Weights of a small transformer language model: vocabulary 2366, biases on query, key and value.
Each number is 128 + 32 x the weight over its row's rms, rounded and kept within 0 to 255. Layers, rows and columns count from 0. Numbers have three digits each. The size before them is the row's rms in percent of the matrix's.

# up: layer 3 MLP up, 704x128, rms 0.0777, rows 397-431, columns 0-127
# down: layer 3 MLP down (transposed), 704x128, rms 0.103, rows 397-431, columns 0-127
# gate: layer 3 MLP gate, 704x128, rms 0.0894, rows 398-432, columns 0-127
up397 095:128139200091109206195146109117087078049093174103135112091146123105092083104141109107157110106113110106100141166088198105169103114174155167134089175141089087116082097103162129170156131104079095133105100113116124109125141167201071165141111154146133068148111192123131145156102124115128148135163077134147136146126068119169162110182182126109068148137153115142154121125176142117137114104112
down397 096:168181095136133119118171081120132135177153150136118117100184104096110167114113111144135158153126136158120053069158162149186114141102129067111165166105165113166149155134111118213093161145156120228132053127129095133163069174206101125128132085108096151120110102137165100145150113118074132184122128131126154124143119131095112102142060146062144117111125190135126137167123110098145094094121
gate398 084:116122090113130167121215117102091151086106061136135092067115144165087095184142112140119186118155131156126116090132108140072129142164102151124128157152144147100114132173099170125145150122152148139048118129157110183119146139117120112088132124132146158152136035174142173155144155176108143113145103093087079164175190102153083170068127173087058136156142109116143122132086124138150105203136
up398 097:153128157120121166142169174158146084164152145179140171129123110169121137134179112174165129130137134115129090174149120109125144130175046108163082116119061112144101099166133154091115089091113129160093135133073094122128114151159122148064141143163126096164088134171058093155171110136158159099079124117113114137190133109079122109155167110153108067083118030125102168132120119073054167117154
down398 097:141134143173144134106112115133076169098117111129111136145133193136104086170114131071070185218133174132141127148139164166131129083144182120115086138109104145119172091097106162130149138065127074127128095105094104142144181147116127150181111108112138135124127081109162114156125144100102138103187101111152149088142141127105085177227142205122110152138051154115119099119052175139116088146097
gate399 100:094107136097159091151150110094100049099123113138079129140137109115113168114159160170119100183134120113131136121134165180105128143186120123139148093172150145146088153172063077110203127158155173165140095082109110072055098114147130131174152111083120115159131127094086160126121127107126148187132108148168084185121173152117082141113182143089094144111128104109122090161160185108185191184099
up399 100:164087180205148159153139100137177159129095169147152155114195111094138146149093151127145131149145182153067091115151075134155130130119148075110085129110141125148140094112142107153055121135159131127116131101167182147176115147168177096140111130149148115103151137196155110136104100136108097091199138164196108145105112100141123134152028092122153127168141161073115158176119141207156147107096
down399 102:104091105133133157080103080103107141133093082078083148127099152103086140062130100069051134162151136109183154170097109080171073114094184118114152137090073113120124121107099100042089098103195100166116092117128137113104112165117149086103125142136130186154097143144185112140106153082111134081087107155108146049097088102159110121142160081157086128110124139089125135166140153122154129101158
gate400 092:123105134145122186164161136130149138078181124127117107117103139131072131152156179127127106159125139076145143145125145143100149100058146138089112095060053166132146123167109133121105123144122091137123132122107167103097101161124113140014131184110138117127155128124104095134126166095149177142096116142106137139166138133091071172217150055192123164088110123201179108094095173141076109137127
up400 089:099100153147157123098169081129161162116189072213170110090104137157141110155109141144114143154098090114155135139149129133137138136162139134129137075133104134105151146157130149132117102196130140122123153146197157051159149133157185101130191123138095144163152141112105167140092087167118143140094128081114165083168072192188144026157123129110111109131198131120147112069153094113134166093167
down400 096:145139105050091090144121181125068161148123172119079097158142168140079155135138107144098144115117148071116158178082145148131101145153112093096096107188142099133070176118140097113094169086124134074129171091173166152155101145003150111101117178168112129169107158147171134088163104140126133117153098109165178161172105143130143119156080097110122140137179177116114119160148154131096158140100
gate401 100:130106192178106131172162083164090069127110163060156128115161156132108137186175137127126133147109142131121109157160174187132117181151096080102151106111121178097123105141169180153081121114111131149090116151111097149107161146122114174177159140127113128159136125088105168124082131129112127179101138174132139049076121117189075107158132086168130120099078066140124161124079138171077058084127
up401 102:149179165108154061113174115147148140132148083156145157208148065052141140078169127113120090072145084128175141156138099134153103085085097131150176127147118102171150129068096146154176145079154115153167127109140109111090095118159160128155100128125168107119129121150168095211082081120106137086101143128109149155120134115093116127170113180111117148161115090237120136098135125134168161147154
down401 103:063137144107118122104104137131101073143141208143140127110109057072144109148117120154130180085110148153105124133104096166118152058095130110138087174094097157135129187163086138144169117200132175123191105134071086075130161129202142170109093134060188107125136140078143192106087156128112118125093116147148108156160128182113122137121166145158116131180139133135155140162136160101094161079139
gate402 101:114092142144087112116141103115155073069186121179133115103183106155137162126146160147110109102145191091091159107086082071122139144084168183130115109104161086147099101142048115143169098141140105103140131202146174158155123101132155085156101100166160135134165134157087107118144103058175125150130056063145168124165137127088177105084149147086099117177158129133171163130127127116138135139188
up402 108:103126185142130130124146174093104139149135109132137158105108129141134117122157145206143141089145134139143076127145156092162135185070199159104099137108078129122182086110161093123127133110131154120092165134118122129104142203111086147150188164123196118174084150200176188079097107157108203158110107141126128083145087065155132067159078169145168158144135103168138126146155107088145097137105
down402 107:142186186087096134145132144146162115086111152143108062171132153126134194150125135078145144118074116136143130148104118143042123132127121149083137184176099176107074127115142148139132150116190138179056135134116133150157153136217120161150098182141068119126138130108140060091137084176151130161169182148107147133100147136163153170095090156125073070121128116087121141130142095122087087082132
gate403 094:111138140087103127150209079075132115138148080164110124224190188141133134050180143146112109137125184163116161141130112161125128102188092173120118151079159118127121159148101113180150125085124120151162102151121117085039101174122142105131154173105105115139160131146094129143105123069104091140119152129140118159154103102173155091169143104089064100130161126150129146137139147167108130204088
up403 104:136186137167102117164132190148107135127114095173124155162136092203168103124217154120104177109076117126171101109141088136085139153061096146110118144119155121153187140159116143140050170142080133128094163169130134156100134144095159081080142176091163139057132155160141139148111145119180073127170130132096141111111119115155092123148082079107124154105164150138074178128162084135146134196142
down403 098:101104158170186129153109131137138168139090179141131200078132175153149120171092105100132156216138185128116129107128104180127111126132071099145089118111123141083106173155162105165125130082093157117089155096134105125179085178124100134127063034133117123157068134114162101125090080141102158100007145115148135118091131123094104156133101154092139144107124118107097136137095142134117134104095
gate404 098:179139138138080119083137134072154054102085156108078133151147098205092077107139120163132153062093123149110175105116117174063110102170155120135146091107071175122147193175115174137136201093098167153118086110127122121141102050099100132118127128111144146118171109133118169102126163123179160133152087152107093113112124172130163116126128105115178167151091149095111163155111142175061143107116
up404 099:162129113106108115147131102180093137096076142128157146107122105103092169087156122105109151165090146081176115109168148125118177148127153125108201111168065100130131053138164196149146144090116098094106156112135175163167116102168112146102147113158220152084100111097119138106136139148125077137145134135067161147182117103160084148181104134107089173084183157065116140166144064148139129166094
down404 100:107176086121100101118158153142158132120084134136032124094077110153106078119095123084140080137110140154189153055094112149115105107080125111134053112111082149175181133161139150138108123032089153119108189160158145110103121106126105107123103109119060146127129148110188070143133132105126151147083178159155107106100135116120131074207105098128093158146104156117134153181111136113174109124116
gate405 098:154158110134116160080098101056124085129090152065109122121101170122087153085187128070134092099137149167140160162100139122176155173123106138096090123101172080149164112108184144115091156144157112156098121128147095201151168113137122080180165092122159145064120138114115158100156128075131145114083154098082098087127068116118143159156074142116139170130143116065114199169155109166074130144141
up405 106:049107128119148081075097078097154105149141089152098161087164180168113102157096106132157157088126135099066151134156148155133145104122168135151110102159181128140166148148050129139162077162134099147069104181090156163080188119136117130106163162112150126145123096049193102122138130160087187151100081137117096123118138109150128174162201186102156119148156144085133134111113173122106147120136
down405 107:144120111133082115100143069108064159171159124075091175104036130182107138150134145105145107207131089140171112106159081117115167130173196159150197134131165104099117193122059161129155105144100106098159151150108179101120143127108129095118103134150149146079149193133116135134121110111154109116112129120172156095121111118085145134054104102126137045118174165070150129111117121163131150130152
gate406 104:061074150163124130175169109186157135193137121104098126139139082133124138119109119125151128142116074146133144144129138133132110131157115121124080073159088119127066120138088103182148089095097131134162087168134088115138065120116117133169101184062125136139141175108163147164106170099120119176053083078153083159096158140090139158136200067147121165130056088128139093177092146112100172141153
up406 105:075139104148195107158141144169132140135130135088142055117084095136144107083104118125097128138104122156161106101119096166159121069139137113109182105141163100107138119152096156151153059142121183158104126129107186156093150092100153145118137073126138130149138144077158133155063081118056100241121097100159108102103133133085156163129163190143120084167061094169107103134145139088175106120136
down406 104:122080164119124060097133133097143118122067147133152127111152158105138108128140125112148084222145070156164123127127183099111166141099185115143107079131130110081117187162101165151149167108110093113095103157163181189153119128120103123078168134158147120220087101114121157096061068146086189114118166135137084141150101116117106074143182148153171147087098110119150115136125133130157100094079
gate407 103:153136142145132141073124075141152121146155138082097151147192150139095091126159175115137184106073142097136129096129130153165134165098101110146119145111135140111159178140057138172097062138151099141136093142139146127110161126159149066146200110064105136076143120121155112074120137133190114147114159119170138158116095130102166159172154111133112153141135124090159120241133101189023125118108
up407 092:172151136101140133146122110132169166113131129097115135166145117129141085116133097127119129104102083161107039134116134140231183141119106149161090167144104084102134134112100118190117075195124158075169151080115141094103133157108166101143189109129075114051131123105136123157195121093136114133088088115147169165118140142111198123164167119092058116162122117083150140131151102170085120072090
down407 094:073147069120172092159069147132135131084102127116116158124083102158125168179163092148123123157167153105117089148147178160108146108117189102100144126065129147126192097072121116082158140141100098117137122079092110075140182066061135160176150116149148115149145159093130123156152100210076153118089088080131120045150164125153120147151102154113129112116119165156150066117104166145115158092129
gate408 097:140100125133066106074147106080029181089084142066100129122043111158091125084113124129136169167130170134142144116115158142134087144090123135083154126111055092124129124107111146086195154122125101182141102114056137101185093115132116128082130130132133152100116114132131125087109170087156112146106085111108187082173164141139125085099128174148126156171179141094137096094143176124125179165123
up408 091:136133140128122156143137145159178084147130111138149091148114165140072166185120135132155123096172098164164160148075149123070103121156192093138175052125160168084173152166105096122141106138154164151120074130157176138040154101154201140176080089112100117131142112137135128106123140157105207120148136127100084132124117106131102139169123186078092069134101089162154100179101106175167116140147
down408 092:129090127137093135129155123207143151121094145111087110123082176136117182098071114146115166151131186141105171104104133116083143108167145107159127090116127121042204122198205106151118143182071124146120118162113137093090131084165212125147112120090087120179157149196150136133132193121093150155105085100146118166139166121145103133140124181127119129115175102125168123077122101157130166141108
gate409 087:055069147163129067093084138140144134076142156155122125075118148131112116108161128153143115086156136197118159112076162149096128124110117085020150083090135128053152133189091117102156162144158124143125128149143164175140126133149144129185075051173135106128140096124124144118148137157138139162183114077123175177118107074140080161078128182104100129147141106125178123179138149138130115132128
up409 104:123119130121143160146122126116132074138178159103134159164163094155152178079159158147125106086112153086108213052160136089112131166070117161130153088131159119074074104052138101114057142135113185132177176155101144098123160134137131142164135086112156105075116111137147137097095172149128094131121106141166084106081071167171152122088113153127117148078094171138146118149104088190175098146098
down409 100:165117139115148190120117097179141135087094131092098130161176131115129169108058157070111077139114141119154095145158126122178171127128071097204164126169111109166143096116107105179089171120139073061173101125107120138214099133126184088163181126070120139145137122140103146177125071136144125052116107181116128180166114129112133114170131156138156098151154116145140115124075104091157130117170
gate410 093:138153116150080169136177139134088161136156103142091163114160158217092168126152174084115166134160096146161148151135122132125088117134156112068097121100116197076068158160128154129109103118133089165100137111151088137123125100142095157133113164084127133107170100110155132165114123137150088137037150119124175064169042166172102159125074129134090135120074095123103060119124146119111087089168
up410 099:083202171080114112110133191117140150122163112130140152122128141115100090134140077168117106069129161124119149160115161134095158125125145108106117131090128137152115079099093141113154160153102158144158072162120149168188078148156078125197093155152163137081111133095025096160167113076096082133171107161115113155153139151151128076132179128144099063079134100153197170152093114132124150178132
down410 094:126115181152165123189141127160106155095107145117096138091132118196103142129148144104127155121140127098121111151175152185120033196199167173092118141129120151118127131117151141129128133069093154197099074172109124108126110119151150084145112128111118131079198136083128148170167123191140143163066161110172143092123108153119129175123099143095084098169048092103177151120156131162114075121119
gate411 111:158091167154088135107184173099103176163143148144138141130082145160098111146123181101141110136092144140048097086092142154149113134117151083132170059118122104131167107153147126131126114130081145162073105167155153173130162027156164171054103118126154124144127156117114121127150150146187047161166133123142138105147097174148135118140109150115130068163115138145130171175086152085146103175058
up411 111:060105080110110141135094122100123146115095126191143107129098177180089083114109157135150218138188152163178106157137118126121097179147135167126108142084124163131149181094135090142100087185090175133065134110135135098165126163113149128149189105121193211062136068113058161143113097169093125157127138135130110136174116160126129119120073147137153099105125111129140112113175119090152086116119
down411 108:164132079127138147120104080169121202103144132118062071180134146177168087109139155104126139104168136204123160141158094171146125157119212207085128202168146137082097162123125158141154072126111103110124139168156130096109178127187111108181112147110100099082121136142170154152149124160111069122179140166134174110128163117111151126144135105144083129128152156118121173147169142157173086102136
gate412 103:126133161081103070107142110141106128127085112113135096087117102127125091137095204123128083140109176135130106109119074122161059103132118101149079125132130117172174130143056083145113097133105131179058123095150167185143177095217144152152162139141112163129131153121159163089114168119103087159098156153110110112163099147130120074106085126072142091192120122105182130116099157103065199128098
up412 098:155129142125144132092111167126117120103128125143180118075153044148114110166184125115128079125135190111080122139124087094176116101108081161120084105160165102148167099081101109163119162179131127110115188089125172122083189162176106174095130120167124137158151168152185148128183202136114154128142104193194077157138185107144154141139082107095141095160137150146178125145093136090120126083110
down412 100:099123180155140141166084159156136150119149114148188144152180083110110071123194081100155123144164121156099166146088155144109121129132135108097112160096178072116124142177145141172140164131206168128182135147089041108104173093119078179131145142072116110128136149165098132183205146151117176101156153152133084110125162109111137169103132151121106140085126091144140167084109112120138083055142
gate413 105:105101138106101076145189141095080161120140112158139062085086156115119148085205157173115186167171172105120144142102162144103121188149151142161188176112082131146125140174111148119140126119111114151100057088089106134151141130129130132130097147150186148129098096142133141132110163107132143125151120082110097066116230128132159061148099094118111158185107092118140100186112161105108182156103
up413 104:178126106132181146124158161113184161191113097135119053134115159115117074162066127054118141148113104118086098146092163122099179121153088114135126133198176064122110090159152141138086112136094131132103076158129110100192137144121157098145094109098091095144100145120111077082133168090139115152145152152083075125178121141137126108121128189113093201114138171062121122144109125136138182180090
down413 101:106091090137139110084125059176113120151125082119133116069127152107110184155116117111186132169197113123126123130149136094095117085115163135110078062141137119133149156133124063158174154146127142137130152156134112090137159110099144163134116092142125069157116200097146126063118132128062145150107122088068117155115167099174116175187128139097142105118107186082131080193042150137156151093091
gate414 098:132115114155191046092195066119138112138180153122096134163114121093109116086051156124179078133093159123109157136142116073192085115137153089157125101155092178157130134137147180111171139087148111118202137117126137161116113076094119132157094147110128170095117170084176070152159139067107126107131107098111111124118125174131099151143161055101118165192119146143143076155129151123143144126167
up414 102:117129137156134138183114048148140083108132101131160109151161143133142157086132120165157123117125134144157116182148143127200076137058175103139105088049128138129193158065129137138051091142132109129106133161123140111187172132120172096099099097142107131080159173162127145160116086103123183145111104148118205137101131150153056117153118135086098152124162097126147185136124096214139098112118
down414 106:145176080133099172149119118066108132152078152161150088115167085113153091156158183151158145099183128126143104141143153130142121090121188127069109072068082099097178127111094102094156129152154121204151086093120146123097130148103129178103073100170102165145111154120099134124143167086033075072114084173140129074113162154092139124148161111130147155166154127146097161117130080107147161119102
gate415 109:187153112141122097132169141189142165127152174178103124132158117128095085108176156127125136084105092193113178120110052177127139124130136106198143115084109159134066184119126111128151102158088162174131123088088134066165131150163046123154113139126140143115158144118128135064091154149166081117098106148099114109137090155132221124166110166077185137165132141121086115158121110129118166147176
up415 109:128164134095140152067141134126096101116147158083149143173124133132133116061113145104153096093118145121104164154129060206135110032062159146152066149110143161128095111111109089152060148152164131145090141080093109112095184116110147110125141131133135102091164080133139113133193159135201090114163110152142109163122114070154105171093151111116130102144114180141141087148089100128201080168147
down415 104:099152091153077090201104144139086141135101124068056099154161095078091174103115112100107139166138140144131119159108162131119088105123080144123168161059059120125079115101147073141100170137131141130096123159154164145145145180154078164151153112128129120136148175108126056128136090156095135160130135151113080149082097135210104086134092131114104089163096056125157069089103120130088143100123
gate416 102:119174141115135120084132123127114088121129160184089145139119132118087140092141140133113154081126144166121105094125081110143095112112107092213096087128135107139190156138053129106148047187135124172099089170166127173159146129152124067148125080120136150053133169070090081131179062139154180157127156142134118120102127085137086147164095155152144120114154122144107084121206132113095134167067
up416 103:196109090092164142106137169144112133132115143120116074090096147170090097119147138168127176137152094090178109149141127092075169142127126110124096135180127169102123139099136159146121135150090140112110109179092129070159079105160096125195177146128084090152108133183108114135131144178169112162100113115116114094160179156186134040097117179146100054197109081130117101088121122059152131095113
down416 105:179072178158108115108138146172107102063133143126122104115109172168103101176143097082140152079138170115128082128128135102151149149182073104080155139072110152089139169090116178176060142128167119172102185174111106109148107134190102189127132081051132090085117118126111113124119077159109156162165110092144101104159176175120133125173067120167124089130117085115091105139111131125170149137145
gate417 098:152057117106145125133113101066139082132117138134108067122143160125089130122111215172104095039120121087114162162117090133108106078155117127159125115154150167131133113211076130171119122137154083144138079120060061149129119141110146108100152130120140141094149101142120121117139121110157120181139050084137124196134128167091115118087218127092149174193142111086111105144122159144112154152131
up417 098:147195157144136158123127170082137034159221134150147148099089112132135146126129069150084130129057129132097174160166138102113146099150094134121166138127154092136107152176114169129138136174135165118141118151078100112107142138149097037112175143134103120138132110139101137100191160106132155153126119114168159149111083124138207157149180094113112189165192103077094140132084128110084127088124
down417 100:177125129136097113123105128105110085158160133118143145112114111126180103151128131117095200165089143134113142158141104165170124050205178129146157122115106074176127089110160148147148115183134136131116140083138123158114199057125125110151156086129092050140140113092069081134184125116139182136159111131129172113144135102140138134126134123116213176119178128154085129099099124104151146177029
gate418 105:122120158166093102079168111094170128135125086135089066184111095173113099093157085125171132161085100149166097096077116087124133107142139140125115035117112099148149136104126122161106075031152091147098104152186160175152151120182115107138110123134079145139148124151116154083103150107135134087075194138122137093067142186097172152107170162115148123102110091172133116066123156140121169136129
up418 101:152204156143148159124140112165142116204197084155091063101116111206097118087135119141142104127137134155146104116111153122126116140150154165155171089147059097118140200106105087107073097160126101140169132145186152118152099100119076139135122124114092101097131067147192128115099116101164138127098137179107078057099107119111145093100151146155081140110107108183125119095111150097108054130169
down418 097:145065102124180099132159082093094118121102132162126173074089128124154109149112137042146129186156146136132114154088087094137123131168128151098173113088091179134105088106135121121125117115138151102100099076136133083104149081093149105098149189173114181133128203109139079101118158136103133127095142152104177168143125163149107086122220205140130116116180144142111143105078107123179055127103
gate419 096:161134151111109132154139079142083104054212124162113120198190111180100118156123130140104119107160148091130078056141121110133099112098130132112126171142086091114114153178090130186181124169105079164115086197113148057088186123156093136176173118102131101114167084115163111127110155088146131131082113140174156172136138109126143119109141140107144106170072136111169157167163186126117132154124
up419 101:104098149155109127078071139123136162184176107172178167153092208144181143179137148145141142121139098146107174156111133094144119190120154086108130127120085123113122116152177135159142117075138129151163151134139168154142117126164140147148083149119100102177136193175150097162154093131132148141114168186181132074089099186151168170153142068111079146142058093172141122189122142081112171132154
down419 104:106175101109116205150188137094126119137187100168121169156156127112115135081091077176143151136128073145176103138143143100126130106071140139194114185115112169146132121143186161167096083147156066133179104102124142137188105102140136110113060148140087168106128128164173126107174103134112135131132112108093112154169197124202143063103117187106087099152188132140119160149109128110164105137130
gate420 100:194156126145170138112164063156144020124174121068105131108149132131087157131140177176157142082170107163109171136104117100100150105112154125191136101132058203105102154153180165175116130138126138125120122056133145124128102163139136146131084152132102086152148106147195132067114143125109090085133120118091102130134099163114020111142132141113124122176130127121149095150137141160123156171153
up420 099:154177133141165119150155108210152088127151129121094095082143086133072144139154071198165161082186119153116159125110100090122161083137140177184156113131063183158141201126107126146189124141122104100163097147130141143108091189136119096202118214102097092160184124135110107103101110136120113112141126107127175126123109160137079155121149137102134124177108149179121126158136159134113123175179
down420 092:089105102168112128161179139134186129114160132170180134167159150123130118175130125105140130122092120110161082141103140132152155128084089145151127190076091145060134183088113120109080088075145147044162117165166150172117129177068084184136146121134132140110109101200117151097152102118107113167191163174113137120128132150168160203112134112131182165099135106124140157109209110121169143106141
gate421 088:111157147137128185104134061186142119136133075095119164137139093150121088079159117149107053079132137113147125059134092154152127159166070143092202137163153114110102135102139150076149103135132129163172125159186096121115160160160192085149110130091111131156145072111146086137210121149118132109150117092166140138182132141080187140123110116146092149106084147101137180200113117146115094115066
up421 101:122133142147183114080108124199086108121088108090125140157105110164149118153118142124141134105156168069167145141105087141132070168134139140105167095159100076134162190152154119116180175128142123167059152129121082134196130123110166107103051105086073180109161126137092116098139110105116136160101054131086078161150133138110145154129109121126122162143095103154134099125161125196159208057145
down421 095:121120074142118198120192097128111076144120095125178133137121144138207120120204132185104081095113189109164155173096118141083094178166098160137126125128151139115099144103145131084114143119106168098118193135121112150110167131029092144100156148155103114080195112124130161138111169108122149095139121051096184176099136149116118138153084120148150128127114165131100113149094163197106123129094
gate422 096:084131129125132157136104120124121192087121106120085109062127094114050126098124166132191127092121124121154132182151098145155081161177098107114103094125171135125138177130095154101119110116159137173153093078130055138156040103160051076127134074179112148108093118166149159120169134157158123136076145102096104177079094178097106134131068179171148169139143156127131130115170114114116121121084
up422 099:193085112162121123159101149151067080109189073068126077154098111133145144141140109104132131148122129123143153090105164144105161110118159113131130124104133144115139130117156153128094163152056164137118127097142158217085145087170142172124155157127136042154144118107191036134085157064187116105169127178145103101176165105167112072114130138137091160131147128110165134090102113138122133161179
down422 094:149145134151114160133113114149097100138155072129095070135105110127136172110115121079148088132130121131106134173144109092094072078134074135115037057110158065063135127136077205120140126118129096138119175120129120207158153088113078095110105151123119111145113126111140129144152124118204076140178137208121135124117159198101066126076147113148158119065141119129106164148157122124119155172132
gate423 102:088104124100157087093143129138100150119081181133109166158107152161109099102113132090175116145158162093122074118105080115144083120121110086044112125149108091085213146179071121121122139066146104146137128179118081158123113134094128096117134099135152144091120080182105132156157130126100136178085127099038159149101118159114132153173112125141134073077118072192092079161190149130110105141111
up423 100:101135106134115127154092158094101122112141120106157156152140111173147111053121111183132135129156100105159144115153080088042164116192132126154126122128102170135066160096145067167156141130158117141102110154101083105149114205091160096138162135115081150162121153126092116086117097153147093143141157072148149094085081136117118065047156055178154161124176138143137115087131115046106100130128
down423 104:139116145117149104127107162130095119082129113122120147110145196075120117183155172108145098072075139183121103100145112116112179099142171116130131090118118116135179138168124158113123122122185147153142109105024134084148141123161150102193169125059109114141134097115175159137163084127129125114122170153193137172047138150066118106121104148136086118187103103070179137160138165128132158160199
gate424 099:167104082106073174103144108088150085159106184134079122218133099158087107093150173159084164124147140132083096107091084140175104188150163122092110143128134147141157115126131190152124123132150185170154090092086069139089177073126135096122168136082087153101137104091137159096123145113189145154134126111086121097086082133199135138110103141065136159164150131071102121114122144115130140172138
up424 095:102153097208115167087191065138160119121168100094094132071145108122127178111172112160101164094150150160177163132108190126161135114151143096141152147135109150124105133063131158093087079157130139101124116168151144175129154117146126111094129119140117144078039129109132103138123117169099172180104161135130085123144148181094044187067124127158154120148151121071094169153070109135120128086129
down424 096:136149143175092147070149128095139172164161094126150099167150132114149072154138183106162131138115089176131120122169108121123119114132107142132090202107131107144138185135170174111132129092120097189172126126154069152130091126178131106112131134168147061145086151182136127201162130145094148119078097103100219136121147170096109147146080111086191166084131121094166151143168088143084191104117
gate425 095:154132168109150143099155086129126080143099127156100122175195122098097083096148154105111124092144078131145157115155213136168110162138147098073126152141093153099182193145159081165094147171144106143086124153107144111143166041108154130116105117130141120117113114101143113115139177242110113179141114093111101138169098131112156170138174149067124146170115129125135070170084174176104136124157
up425 094:141112159102152059145147144187131146154072103078157076114160102048178140097130148086110171153139159096082131120091143122134138187187118114149104144127134191183135080170116136141145112101130142134131118082096154168138124120149140091099146108106188156069100117142108150165170159157125152137125098105157088158081149164072119103204195096134095161119103139122153131139122093171133164119211
down425 097:096153110101074098131148113081154092179136131134131114104159103130125179141186176170147097130130124115135124225218186096151110173067191115160145133133124130171131141138123124099111146068146104156131145125174145131162103110102132114076099093168134171129159117119104125140088185073129131134138183111082133132163082104130127137130084186081176124136092131149159133090165065060140116171105
gate426 104:085176130102092117129090097116092082120099096109111083137087116120065067147186120105127139108168136154118127123115127111070097145086180118130110089113047166095158148081080113143153127120137131214142089129127153113149209084210105080130141117150080130131119176198217099098126152137128145138123133128109139128099109113134070185129106147143099163148123073130141127124119130142092127173103
up426 093:128100103105122158093105108125112133115092127113150092164110090154165129133129131235126155136107143140111030109098066092126126122114163171148129198093176164123130121129127167185122125152146118133117146119148131093161185154138127110107155111191166135149135157116092108117071171123138202132143102115164106177153189120166189094168034098128126108169116189105150136152186097130126111126104
down426 099:153062144113108164145092118125116206170127077134103072118158129120156121148105051135144070123132112147139145125062180072140117118131135102132076187112154116132070170122168160142093144082086124127137162137160064095119151122169142149069155110154130124096141128085054172161166145140123131140148095131154067166191176129157158094091147161122112089158152141105135138133127096093087183089155
gate427 092:123126133120067154152129127134113142107085169161147116215121183224139143137178152151135095139120085118133143103102179147171099147071120083196101123166067202148150163179162133092116122177116096130146104105115154099118120130101137162151149171135183137125112167115090102121113139119120140075104152103088120075155105159126082136175152090156129126124143066179150131193149139142107067108085
up427 092:122145083102159096152133121125150122157110146172096101141132118093068118143153105114173125166160131087138097103122120060200095134132087139134057155154135116134189085165064185155146124062117141137136090098108118123070138229128112107111171098063069109112111111098123155145158112157087186131137139156140176177095109093148120109165159152163142144122103108150120145184098185166134154091155
down427 094:146121118139084132145139081060095123070121160128107123155129130115105146143137204170103130103113187141079078219095114103089119124141152092170166151050113144148118137127124110123123139137105064136100146108134170129143107119152101135110089104114089109152108125060067170157183081130132072132122066182123084167096119143162121129070111109103063089171146132089081167128134153101088162114128
gate428 105:129149086078143156067090072090088104110154141117090099056083098167091165148133103113126123120136136146145073123168127129108127137108092136150150121118159081051169094111097103071087121107131109176088129084161130136170121165132091173171135164148153131139146110093130138092097178108106175092150102109117104041130097136124179084112076132155150098074151060135098117142153212145145153132151
up428 103:103216116130146119123128128109132112087130123167102049161121115155074113048164110181092159139118129087151093178163073121073174075128086130156118146103163177077109116125076159167123116161124133131130124120090167144122097116161108153121119175137192170072097133074128157099099146183158072093097205117140109112132154159122143143193109131103155130138154151095101109115099100138151113077112
down428 104:097172151117099099101086114081102082113118093082097131160104087136142187144119102137127110088146146099098143170111089105076143077136109165093120178112136152121084130049079163113092138104109110160195124119117164167113141114168129168148111090125180118142073154060103099117077133145129067090170081081197099138151156082121156123136166142143131075122115057170128145081152127120168141154164
gate429 094:126103093128145128088178145103148198161167082168130071107080178156120127158136098151089144109132108145087069146156086115113169177103124104111112127087135105036129147161119114162098127136138092132117113144164152141160188187166132118137132090096117143149096090056149141100145118148121153114135197161132122113138103172171133193085164101082061108134142108086127138215141140135141088180148
up429 103:119146087080066188144124100153095056036133103161137100068121073125130082127116125140137116133160132124091157134156184158123093160173144161126137137142099111133108112137126081151227095098071122149148145125134121068052135139093135146111105166155093108127153163171095113110082189139130121156091117100143144165184096140132109119125117136146154162123133152102125039091125166096093145136089
down429 099:127146121104135103135132174149103195086122087123013130164128110065028154144172124134111149141127123128128101101148162062098072078143094095135189123113086137117110149155120116100129153092111119205145082137157105145124153105168094113131084120157146106148155083113140133146139126114070099117113152184078129105082141165168177096105117194144115085101122135154111133123163152154145097148181
gate430 108:186105153129125101126115104060072099135154202136134114150142170112124130081161160071151062149200222150153158104104090101144059169104130083118118133067093176148109163130171107138151106113126072162100160089127096143179109122152108127110068123101182151133111088156124072162117128139115106133135122145136117131106110093133094072122054123134078152152104070142139122137155120126143145110164
up430 101:153154137142069145135135142192150109122157137152095188085081165115136097151128140140094166219116173105115102083135146151099165099104108108120183140130084114108104146150118127094123170126197065090113162176177092182079110102121128150085110123107146132148111114165105136120083074095139151176120156178167110157160118144110123157095138103078098035090097127166142168083099124139157131163081
down430 103:165129194163170099151093121203119128109135110082154145122165158098162117142135121125111138172107139106083110098159122155087143110107044154127092161110138133134113107150146071110144158106162140150090196137057154175163210115152133172087099074088138154128068082107167171111152122187147101124116146089174096122127186126114149153144109100106122069126159177150162159127152100178179135112119
gate431 092:120072135150118141163142120173148057131141173148119151083140159095126137093080162171117147138097149128140161092134151122170153139167153133159119158165119108122153109154106136095133158131093145176121072053125119116114104068175092139055085102180125116106183074091066185137087199145064171173133113089127140112067085152098115087165105128136131092076116163153111126108087143176152111141122
up431 104:169110065131200087098084128108171154124162109162094133162146087104112077118142121082156122105147095132115131163115093157131135146070090104178088128129120164147165142099159146065103165168153141128151112165171158180168130042114114201111178081130117152138145104132138116160068217160170141152139127131125142165100116160156098181074139143127132131180147148130172135170103124119090180147145
down431 105:151162084209147134129096124187083139115064067147147094127118124104141138139146124140114104120156124140138121157094118152120082110088136119066146106186141134072091156120107144157149196092121125108124115112081097193191111151068186154151067115154111099116163143127123134151165116119116138139138087105092177191219131134169128155150143136137102079092109105144057118175141136089114119070095
gate432 097:104124142196142132048127138130104118086120192138091166081106133182140120133211159100127052146131146104121172066123148090095119130145115135117123119150127040116093123149131057079070132080157086143117127092151104133098119055134123165142141078114152139168118065118104107166110135136150135187068190115098130178142112106144140118126102179129079134144065145119104137104142128131141109123150